config = dict(
    norm='layernorm',
    beta2=0.95,
    lr_head=0.00758,
    train_tokens=302600000,
)
Each number is 500 + 50 x the weight over its row's rms, rounded and kept within 0 to 999. Layers, rows and columns count from 0. Numbers have three digits each. The size before them is the row's rms in percent of the matrix's.

# layer 8 MLP up, 1344x448, rms 0.112, rows 395-419, columns 112-223
099:493528426493506475425459425509463582497496565497465503449505452403465464450498544448501516596542431427528552542462531554492523528595475457526504472522487504538506432428436511580558635477515521419497553502535467485508382544577553526421535553463488593577547494463400504504467517563489566573596476473504463565562388512491533514568537461515
090:446506497520403527489423520516570587542562468557558522551468435448475523440511455528424483523538559508555487547511421458413435451438468427512456498596456543500552519488480524490577550602467486507504478573538499426461509534517622588506532475461443491468497558507437409476434566487546409463496554479486511467474567503594483500604460476579
103:539613565593469506472503438508528502448555493506575485476435530473469461539532496488562512494539491520499518521420460539484531469527484466495431565545501474527481455495527563470478433525492627457453435572493486593600639560509465544393536555428519512535494446428524474562400520508454438514535493432530550451447429502520564513510469571516
100:510511535481549475479518503502540478476563551525496510535501448558431439552453445524469470447526587567431474616474404442496460445574427514500479519531526629505496535504528440485598498475564491515488590539479540521475471509350477543492457423503614447490480476570593512562514465449579545506512394595473489509504474461487453475467565471527
099:480446518543549486450509435557468491533538475442521549476495464478491409428542485522444466452483573613455583536531478416540416419448558546455538499443468477500478539514561578510477522434458450488450450578539437539555390431509554382458542527441413457523352407527466520471517502485483478502524466395516519456542550502495470520506564486510
100:518452493465503463436464515514459494614422485444524504508529556563524459455587561510483457550483451520505594556488629584453530554485545483430438503529415449486546499487494579553523439436579524510506550478468516460491515546409403493537552527548422556386524479503519500497541548487489514552477492469513484468522610444481474546481510523502
100:499488440472444465590485473594450529558450551426503561533434560467516548445388593550521493497434538470519422530551573482520460535525478498409502433660531522516498516568486424539519504512583521524549519447488479506539521592521515485378520606423530541541371482453523496517468585503526481482553482548516394568482436445547599494511493502530
095:435431490464547516449539502556455502467484548494440557417497476524435500430505478508494509458467462555516489569462555470551413435544555532519440562544427413488540505441443569467460525519530562589563545508461546554461421495543525546426403524453543501467537467518414493513465512486637449541475489561530522494488551525459454583406487444527
103:592622561428516536455488512504564513513452643533616496507509529495552573483436553555587538440444464552517426489464468388492455478574412541482543440468612588524489462598500492494500519621542509505532533530566559510595510467527455534467522536466506473467596548509444552553454488509483548460465528468559501537531578513583469544522474530585
100:481432430533493569458580551440550444542507470518558536444524608487543456513559462570465337456506463486445444455462503424593551386590503538421396493479439457497497515453512465451547432469489444510513565480466510524494549413444471534463496412429488451461622589514570518604465514512483517566485536452388504509443490438487551522468473499552
105:508425452536440454542577517500444492459579567499487450566469491516504532511432507566549475558436456500566550493500496542538498461479540468497545487548470473477546521446422510545544462527438569470453421544462515492497535592505497507604461519500471526476541524441482523544477561553578516453525497582519410614487609478489567547438466441463
097:557556497511570436396521602565527533391487526459473571439574418534520429565434493504573433438448488479487488457519478596520540511499406454475611515405486564481466476388506477454539467560480549522484436537496523516496491532589460487573558438571531443433543468601442580491514484517439511481501534481589576529524507542440492495472472500500
103:420484592598558440499485493457409510506560493498630555527521434553466508490510636499533472502577383482545463578460446451485592476459488510509543444541432471399626561425522543536542490521435480556425577445423474556562509498551373528461501472452454491551532444534451524436460450487578492499482416521500504532462499532473529552465515490514
099:415555370563460432492552480506532491508600506518495519503462484473540540478539566556399525501511519412484504505522528589509532471429484488523488488454527473507433521479444540401552516509593539463514499511546586393547497510525472597530534519463538548509490517529459501467528492514577449516521495524490537444479547439522478474564556413509
101:495487542434615644481544548457534430530488497482426492525557465471437545479538506563516477396538536452482497464435501436472474576485450526426450451489476459513568485457459456496630563511533522560464526458534522452575511481467538493513468546478527486560443453420623425533565511532528469482477474509426535473494458598570388555490451468474
091:484468495567394556513544487463605483562522553506527466467517504505562500495508487547402514546485484554479556529522447458499538597440521474513363468458491525429498517581560544529474391490454389471656444583585467457553423498517440543501455439475455533501401473524575501549467580444418548445556468464420527507512485525484554620461560513584
100:545444519436423528466545597593490485584534505557535491552520440491549489511461510543503518483523497504595557514529541535481507560604439485519576498411451487539530534574514548513536586565407529478544429530565484518466487449587413509478550433496490491507516510482612503444576505442505488476514563451554543537487478561523550540453553491499
095:546481550561581524475473565507497487520499508487494449497594461570480552388553434518391495556611561426478406416445517544541469472569479539558544463407510473499430476508443497580539448462439539483492459482464537473487519535529475462481554393562557591623459558459491582370559459532486459570478500583535517557501553561495406527532472517461
100:528423494407464423519490470442494520540551550501466469559497447527534443501495488511482504568452542491475405469502578525445485444529455551442428349516512563518398498463500452502536430595493544558512521613433574429510525575549502587498448608441550434478527552489532428467583526439494518477421549541503499438461566443518513489474453595529
099:533381441465574565450461524518454482490606534580469509484527553504570529513596449460461518428556524520540553553535556437514444417520511521441480456536474419486511504586489567590556551461466516492582512412557485457502559495433582571609553442498508597493545464472554520409581448582525556514504418483474558425510490468482552507538456459353
099:505517540441564469502521640488533540517582520489486586441436453468565471485547543519420480502451668534547458531557460384490443587493465525537459489460449527540540483453459590534529516438461464441519451471559575613528542518593561572608532483501453500484507456525594553437471397469570519431448657498468582467436496414430474550504600474489
106:550499437423487546537471602550453541563524543522488550531526508469536501477513455448459391539509430524445567413574562572523516509499528468508459407519373540433583497512472470506507514436498488573480522499451464480465545566471529449599518534537550452545493524461503590493573537398539553470529497501509490490585458511504590495429533487404
097:462517534458587533474505476551505582545498585540459480483550475436530466470469500600530543522510556553492461533498524487436591484435510523474569501472453431508494609426519473535400420522534524508490555498548520512449462496463411462534465376482441605520520464565457493422452499440540444557467559509488467488416538569409498537527530532543
097:558540517569496497478470505557592509541605525477423474591520489539451513511498506546531483540510380573466521544496485479563614521430493495423393587528491471563526468417514528520456508436497546574580502539581494455493564481449478505474448523486512626508600471489466460392454515507492447468510505534468504501498499421517522488495461419493
090:473520497525512394534503539464555564555510543471462467549552533520454506533491532441435377555587496606569469465500533582512549566580477487579574573481505454488516535485485616471479498477454527429517511460541364394616410467533581539517450442576464541511542551553447532464541553606585503487471450527533490435401432489378512504388494506607